Weights of a small GPT-style language model, trained from scratch on English Wikipedia.
Size: width 1024, 16 heads of 64, MLP 5120 tanh GELU.
Training: a variant of Muon for these matrices, 1074M tokens, 8194 steps.
Each number is 500 + 25 x the weight over the matrix's rms, rounded and kept within 0 to 999. Layers, rows and columns count from 0. Numbers have three digits each.

# down: layer 5 MLP down (transposed), 5120x1024, rms 0.0138, rows 611-635, columns 512-639
# up: layer 5 MLP up, 5120x1024, rms 0.0671, rows 612-635, columns 512-639
down611:514503483501513553481487518484529495480518534436507527515511531468484500525478513500543469515440520459519494507481511485498475495500546514518486471527459506489527503547478480508490467520555486539539549488534499459515513508495499575524499491495469473475507489486493540539509500500450452482473499476500462525531525491518496471463506516502490472436511516469467489508504483507525534511497
up612:493491508457493477466530490473488488466490528469503474532513516523491490444402501551517497535499508479458483487510495486474488488523479487513499486474428476519477523481515541502500488436456481480465482516536536522509460487470503531476531531477520520529485518489481499484489495472448449527512492542486481474525526534487542509510504497480488529549478514464483496506490486545533478502519
down612:549481473464488517544498496468498475477546532538515524483489529453555517516502508489458546491483535491494490512469541524488504511499462466506496495545501484489518502514499509461520475470538492474502505466495532503516522478508521522434470545475558481470510547471462514492489483509497500494497491483524539484509487493473495521488573476498515487505533486530524521508519501527527496440466
up613:489514516468511531485442481513475517519489493464514504461496518479483515513504495525482535515537502514522485490509488520498528496462531522477487514471521538520482520532475501508510513469486493469469547525541470477536510473487490492484504523520510496470447456503485514483507490476510496549496524515533508511508475478485502513496480514522511474432528467480498478524480523467480549471490
down613:472509468510521506511438486499506534506482432516526451515565517534504493475498497538493488525513500505448567507495500517481507486468494524494508506509451501502510466467521478518490478540472510478468558458454524465482482505557457464531483512507476443472577463494500525547517529489494526472536518509507488493515497524471520508510477528484500522538504493512496516493540507465487515538543
up614:526537473513530509474532503527478480504485492511480460489483512430521544485461477534472496505502510492488515473473534475473513491502475497518500502485505516487482532506500476543434515521552467501516507459504483495536541484489481504496503478506500512501532500511509539483497525481493486467524499480521499485537510480537441507477500578546501476492486525495495490518481486473500453475489
down614:523573483473478467504520520455454473469487494539489485494446466470459514529455484530513546534502466471490469496475496480484485493527491490490445465548518527456541520512477500519466554505526496467468478531521479562472493502496464470502474519459487467496497504520494503521491540467541538538505441534518490544534511517550460540528493482517509460502541496497498518493498487517483456494460
up615:553470517495546483522453532503516464470560469529518533470514511493503531500467473496496489497476512487430523498488499497501495475499548497470481513524482500515455478478511489530516480487506435437510519504530506528437520488501516557542484469500511519485516502520530523536494547542496469506518489516473524506477503469527471516479502498507481516547494473514512506520491486493497511488514
down615:493549475511497540470480507509459521514511486530516541484473498528485474556471531500496470514537460480509474482555542502452493499501482514497496522527518493470483526512497515503465470517559557496484502489522529511496499521492542452535481523510517504499538468504509566494481514482497483506475445497500448441511538490514505526513472511473524499483479519524475532479484464523491498551442
up616:510451440446490508482520493501484524469483480516512459501536473479578481480521552468506494489485486509485506522491451495483492468518497493529513543482541518522432513452501547536513509506563457444532512500499521498487495483497506569504519509531501517510532481514520527567494513515464493552509487526514496531491518486532512531492516461504503452487524461467529529475499421479518501473515
down616:496522498507497543505489509533481551492492507489490474509506481502574497495488505487510538459498478494519539521538502501453518482550489541506513486493496490569484516499502507471478527502569496510503516496463487533477527504471476527516531494492536528506490445506478498512488466490529509512502492502504479489457491458491537496469498503517506486482476465485480533506519503495497478452528
up617:503483516510486515487480532519499485492496488506503544505491490491552458478471495479548504499447473526480416501485515474491502495521535497506459491493494475528533536503502501514462515512536487481477473543553494486524479474510488517503486504522476467476544503513517537481515499495477512466452495496494500467467491479474486469500460518505528468539459516462477509491522492536502464505480
down617:541519528463515549529526454520480515491501489491490505543480521561487512485526491536522500516503472516526490499509501483520466549509486492544445493496469467475496501482500501492505507505489513541533546494462516456483471467510459522460460459493557504508497480488483496504476479508467471518487468528480458531511504498506485513550516519445464485577489488516459517504516469510519507508486
up618:512461477519521487501513520505536503472515489528493506479584527531469456461460508506471495479519517550541516528494535492564509491523490475530517504523499488517530548521490491516488500547505465502513520515486509492528493480517479488462490495500504489502528523514452481488544510524480534507509513488545536487466485541487483506473463531490503467525553478493462531468514474536468488465517
down618:522489529487481525514490514488498464535500503452520530527511467519531483515499494509497505529517496498489496528522495478528501495505479466488436513484515525533505534494485504500534501495515485499467482515493478505514487496535502494498523509521475512548502499482533514503525527489512511520509534508518518503482500511511533495495501451495489508471510504500516541546456467492496531489436
up619:506506522510506447439462497502526516509506501480491472511524520500564479519491491502501504504469488490523500552530504541522497536539542478514533491535529501478500510483546487503482481489503515495528492503485489510480504504498477481498469484470452462503507497446481496545529548506455512498487525513492467500436508466534479496502552524486525503514500505544499521486495512475504501519542
down619:503524522498443529507511502527493520468496508505488522496531467504483525506487481476488495502455434478474473471492511514501474477497517558499497516522466496482494531489521489499501508510571496501495465504447540482454502492518444505472493486483477506500521490502522504511496508490482469498478524504486516482504540501497478456531511500489519505512504497511494506485537491498511495478508
up620:510491510498493534513562564498519492461512452514479507537541495482520520505477455511527481505529481469532511526538497493511461527514532478476498476505488507524466491513444492474489516496562506580484558521506518463471475519497500503518501513461511479499465485474514495528521545472488478500536488545581458510512535546531444471504505486497508533526494464492516494531497513469502506491518
down620:531493472515512497535527523493526501525515550480497491529531511517467478504557484484464476484521532465481483512492486440519472467488552516463493494510487476528509522491494496471503481500532454513524518485516479527486490523532503549534503528477519510500523506478481488519503492516488481515503480509543539496484534488528531488501500475509486505530477512493541484504507529496520513480474
up621:455468494535516461510447511471530489488484512476512474491515505521508473498502516493536488497499538487474541506530533489497487535483529467494471553528505478534508484488457471487476508476490530499472556487460523488530508521452439518518541477472441525516540479500489526472517502503501496465487497467468518491524526483493507517510516478538491505470496508517503516511507459496452463445457
down621:489508482554543468490510489557497487507481473515496552461542517524515500464515495524481461533487545482529503539508512483458523457498522477468461481474494511512493527497547469548512513498472463514501436515500514556506466511481530521511523497486481498469519495494505504504500475536499476528484500481505518568529471492493508524550523492559476481506507519485507500491509513443508466522498
up622:468512521483505517472500505517489501494502491533497494519487504478538487543518495485550506465469515480495521509505481478528503454466548503509553523483510465508492472494513491487494530509497482458532504491545493521505485499530443526524504527478506519523476494496512515504522486521464460454511489497511490529498503481513483542472510502530482558540494476495409526475474535551511493506483
down622:496488473504528480557498527493530501482539519527477523541477527500494501479516474510463490537514470506533507505498462500524480515490521514533499478488502510449497489488472502502537484504511474518478521535490496554525465484521528496530450495502529476525507554500516498493471525509469543575504508473483511500506499483513492509493482492479504539497512504503484528498544500502542488494481
up623:491523498505527520533502537449481521456477535495477475518500564534474518505487497499459492494521474443517514486494546489497481466509500551481466458502490486525508469477484512526524525472513440504506504493508483468477519454529509490496492513530451501534503480550449460466456498570493521500501544494502464505491422554524513505486522533517507477502520527502507557520478520469524545524541
down623:531542470529525504532470471534496513509482522537505537486471502501499522467493512480513512478458559532517476535477462464473425445463459549533504472473485529517527470462484522468492535493498508505505525455477484504472516501505522466526480498457493510466480483456491509533518454520514506483525530480468491502495497484469532533473476479526493511492506524508432605469496488484457475502497
up624:508539511505518500483534508483497504487531466480477473496480500496475456478479491507497507485517480489514504494497484481538498520503495495532533499498457499494490476527531489493500523490531509464485489497501509499510485485501496516493487521465531542519506517490483464501488508498518524510509514503481539488502471547525484497532515515505469522509509562495504471512493480506517442523511
down624:487495471536528508489484514478532529552518516487529499513478493496505482484477526496437479462512517476534535492459513546515499496508519502504492507505472532427522445524483468509501538564463520466514481485527483493538498475488495490517487524496505499477504499486486482501506522499522521473497509503480486487519452493516485481501485501516511463481432496513511506503490510470527479517511
up625:451466538536488514506499416503518495480454503500514499535519434484518476507515499508479556520497469510533477489527476452482504474492520510468512517505496485481486516533502509505532528503460484473507520457496495491502434489540487486526476532559482520509526515524518522499487523458526461498524504503505509501523534477515494479477518458531465517507516526502488525508480507517487552498471
down625:491500566550509484558499486479498496475520493544548497501475505476529508527497461484490450469498514497490489487489483525552442482473479489557517500490530510503488510512517472505519510529478454496537461480506519457513561431493514489552485497493530437529488492525524460506492481535493479488517475536471547498534464507524494468525508507517490503532514490470511513487465460470489521506528
up626:471494476519532470527476478557489462510504544517495529464549501497490515489516528481516492489509473437521496526518521520486532500492526525498520514467505537530532520501538524517467531455517502532531505534524486499474477497489468535497507518475476473496502489510511487544495525502480493562512498531532453531525455509511516483474446535485496504529496503497476513480457546473490496566469
down626:503491551523477522475525494518477510514464487508460505517467517490482515543443460522492512497506526493532520512466473513483504502501484467490504495518512528514502469525485480523517487492489472501512468505483425474490523513509529470454504533517515541471493491528523435505471457475526500488484496502519488512460511510470484498480489443513454510522514523479499490520476547519504477466520
up627:496488535493490459486519543537502490478491491532470498489537482458528500548484494478458502521533529552456497474511493504510476493533515504483511482504485510459490509485569499498521488561518507484534543525541512500501482526506477553462549489472482522520492483533524465495486509512518521521521474487506471540518474488534496487489510502505494488496493509498485481475473455483493494471556
down627:470526480524501518543515527529526536470492542441486511480499492526491497521496502475468456542479453527490497516531452499523554521510495502489518520520500538478453544469492508442503503519475501503522506478500508514472510522455510479473487485485570511494520465463469526499504517448494517516456500484503476488544542501504522484500479478470477525515538446510467523508533494510487477479479
up628:492480521452478503508490465520535486480510501541495529491497547491507486515487528510473498518475486453502493511523491528484539455507557496479495479534480496468512526492476491516471502483474554502520514496523486478526495445495502491533520496467466516471503500486545455523513516507495471484498542507517521469558502513503557540508485531521483552511502504495505551494475498512538491463465
down628:493502494483490493513490496498470507493478471496540547496509477456502491509543497471507446488512464468447546542517520525523523535479505485500546474468447502543531525525510505538463518520551455514525520490491528486537506485496502527492533476433492516462478519515484562474468456536522499497484537489520481467541454508507510520487508486514515501500509506519539468497548517481519478538508
up629:489524511500531485473473513457501488524462497502507488512539465489510498490515466458458541493478493500550539553534500474489466531463507549510484514508489510502478465442498510489513497506555514490472525502532484487506470486507523482464481542486499511497521497462531460533514442484537531471526476509479498529503543462518449505493500484533461535492515563494489500484533505447473515481514
down629:481520447496514546538486487481529497495513484556496516479537491500509502511477497474525476562484489530565464500442479498492505515488507495506474527484517485509490464498494521477554508474477522546489457486492541492527514512470527482480503508500518530478499495490558500524488495458543519499470532478519552486452524541512493500522500499488451438511506520517510500497484507516488536450511
up630:524530471537482479505484526558491494459466522476454523519504460499516472487477509463505468515513527479497534482473507475486483473474498525459517475495506478505515502531484452517498518519476499502508461531555506503506467479509518480475471510484454518531458499516481519484483475540552488475503502483495527483480525491476506476464498495467531500505488500471480489514511524521508486498498
down630:431468490504509540496475491533527439495515501541496514483515507518540490536534485523445507466509471507554512511505506551486523505560508494500462519497512505476502479480478512505483479497474524501493495465477501508510556524526475462520512490513499466485545497498506515498489513508480497455474467497460502516511507487544472524482545542479504530472499471497477494506477458493496501493496
up631:549475477469538507486484528517469456502499499495506502466499485497496460519509546526550503481550464473538528504535493487509512505486483526492490518513523495482481450489474529534450516548520491489466462530497514497485523498487509512499517449521525491483429475514529475537483498529552488536511456514493500480502498491506498496463498498512545535515476458489478503481464497515457518466500
down631:510497499510485532496494492489455478489508512484510485533481458490525479512476474493523505506500466468481497474490496501505507514492500529520486502543501488476537495499513510484504527526509485525505443483499451494500497504547474470534513504520529510495494489519531495489505490517476472500505520506500476490476544501507490507503520500492470487491564479519529507532529492541507483485498
up632:523519471515502497484470483552478474523470508505489509471481485476456508527517530488466550487528505501518473527543525514503514518522493520511446538483478486472509494516522503502481523498490506501495474455495503499508466509468512484518504473464468513513499490491542544494510510512526488494554482486536503458508474473450480559453497506467456485490501483477501508469505498493493514525489
down632:487491509489490499529504491534535553479516530502477475429503501533461520500483507460503524525506447528523521497504483475502485489507461510509507495495525508488483527508532486500507500501500476520510498527486463445509489456483455449526519540474465489524498499513495483471479510516451513501479511531487506528464488476466450529465490542542462515485528486487479545513531510526492488491462
up633:539502499522471477498473533507478522509478503491495500495492498513509508502494530518519489482508477492503495513477483499489526486508541521505524487537525496474473516528488556528447467486471449492500483485475530491524495512487542511521477492497479555471477450433556497483522431501490447494487540539489528500523496429495489527483506549491501459483530499517474533504482502526491524512497
down633:526500498495466508508534502490530509477501543566491465451509537530500516519506499528511506452547549551499514517558464448431525482486509494535547483509504513493492476509477517498478511494480455534512527507517500463465499497478507431523481510462530497473479475483524533481505478515522455536535516516504515463498513511496468451533479482548505470518487523511539461496484486533482490510541
up634:509501532479480486478507510460482517436498473511452486469522531493516495513466513473554493519550478520476511508488515500512481533506506469514446476501488464461504520457530515499473486494497551535506512497504518496485484448550495481491488522486505518510576500455515505532527544499479521468542515560529530535461461466558439481511522531495493509513498444460491495546503512458492507526498
down634:515488442467466498461521515550490524495531502509475545494493495508510462552484517521494491497485532484492509535511490472473538540519472511506506478521496507498500488485513518539507523517559461506528533495500535515477522481539518519488453469476519497476511507476529464506505523518503483492494471466505448502572484497544510474499470506474497505506493475540501461522499500512524510516479
up635:492520553485467530551489506499504537510511519492468498509520528514473504519465508478510481526502548526523449509486484523499502575467506520496497514517534497488500511495510531534485484449555489536535538510494508523508480480478461546477498516559504455465478468519499475451540470509471482475491514498494472480494465485441483465492467497488505443455508483502527519511556513495504512507519
down635:475450501515473512526510474536503487497496481476520502530539447521506469477500496477478493457490529507480474517491498496490491512497468444510536458514456508521479516463527516456476459473556469477496495552502510516492505499469519480493501501519473522492512536494477515513514525476491539521516493505509456504491525532535475520543542463510498495501476537451518486518458506510524504528498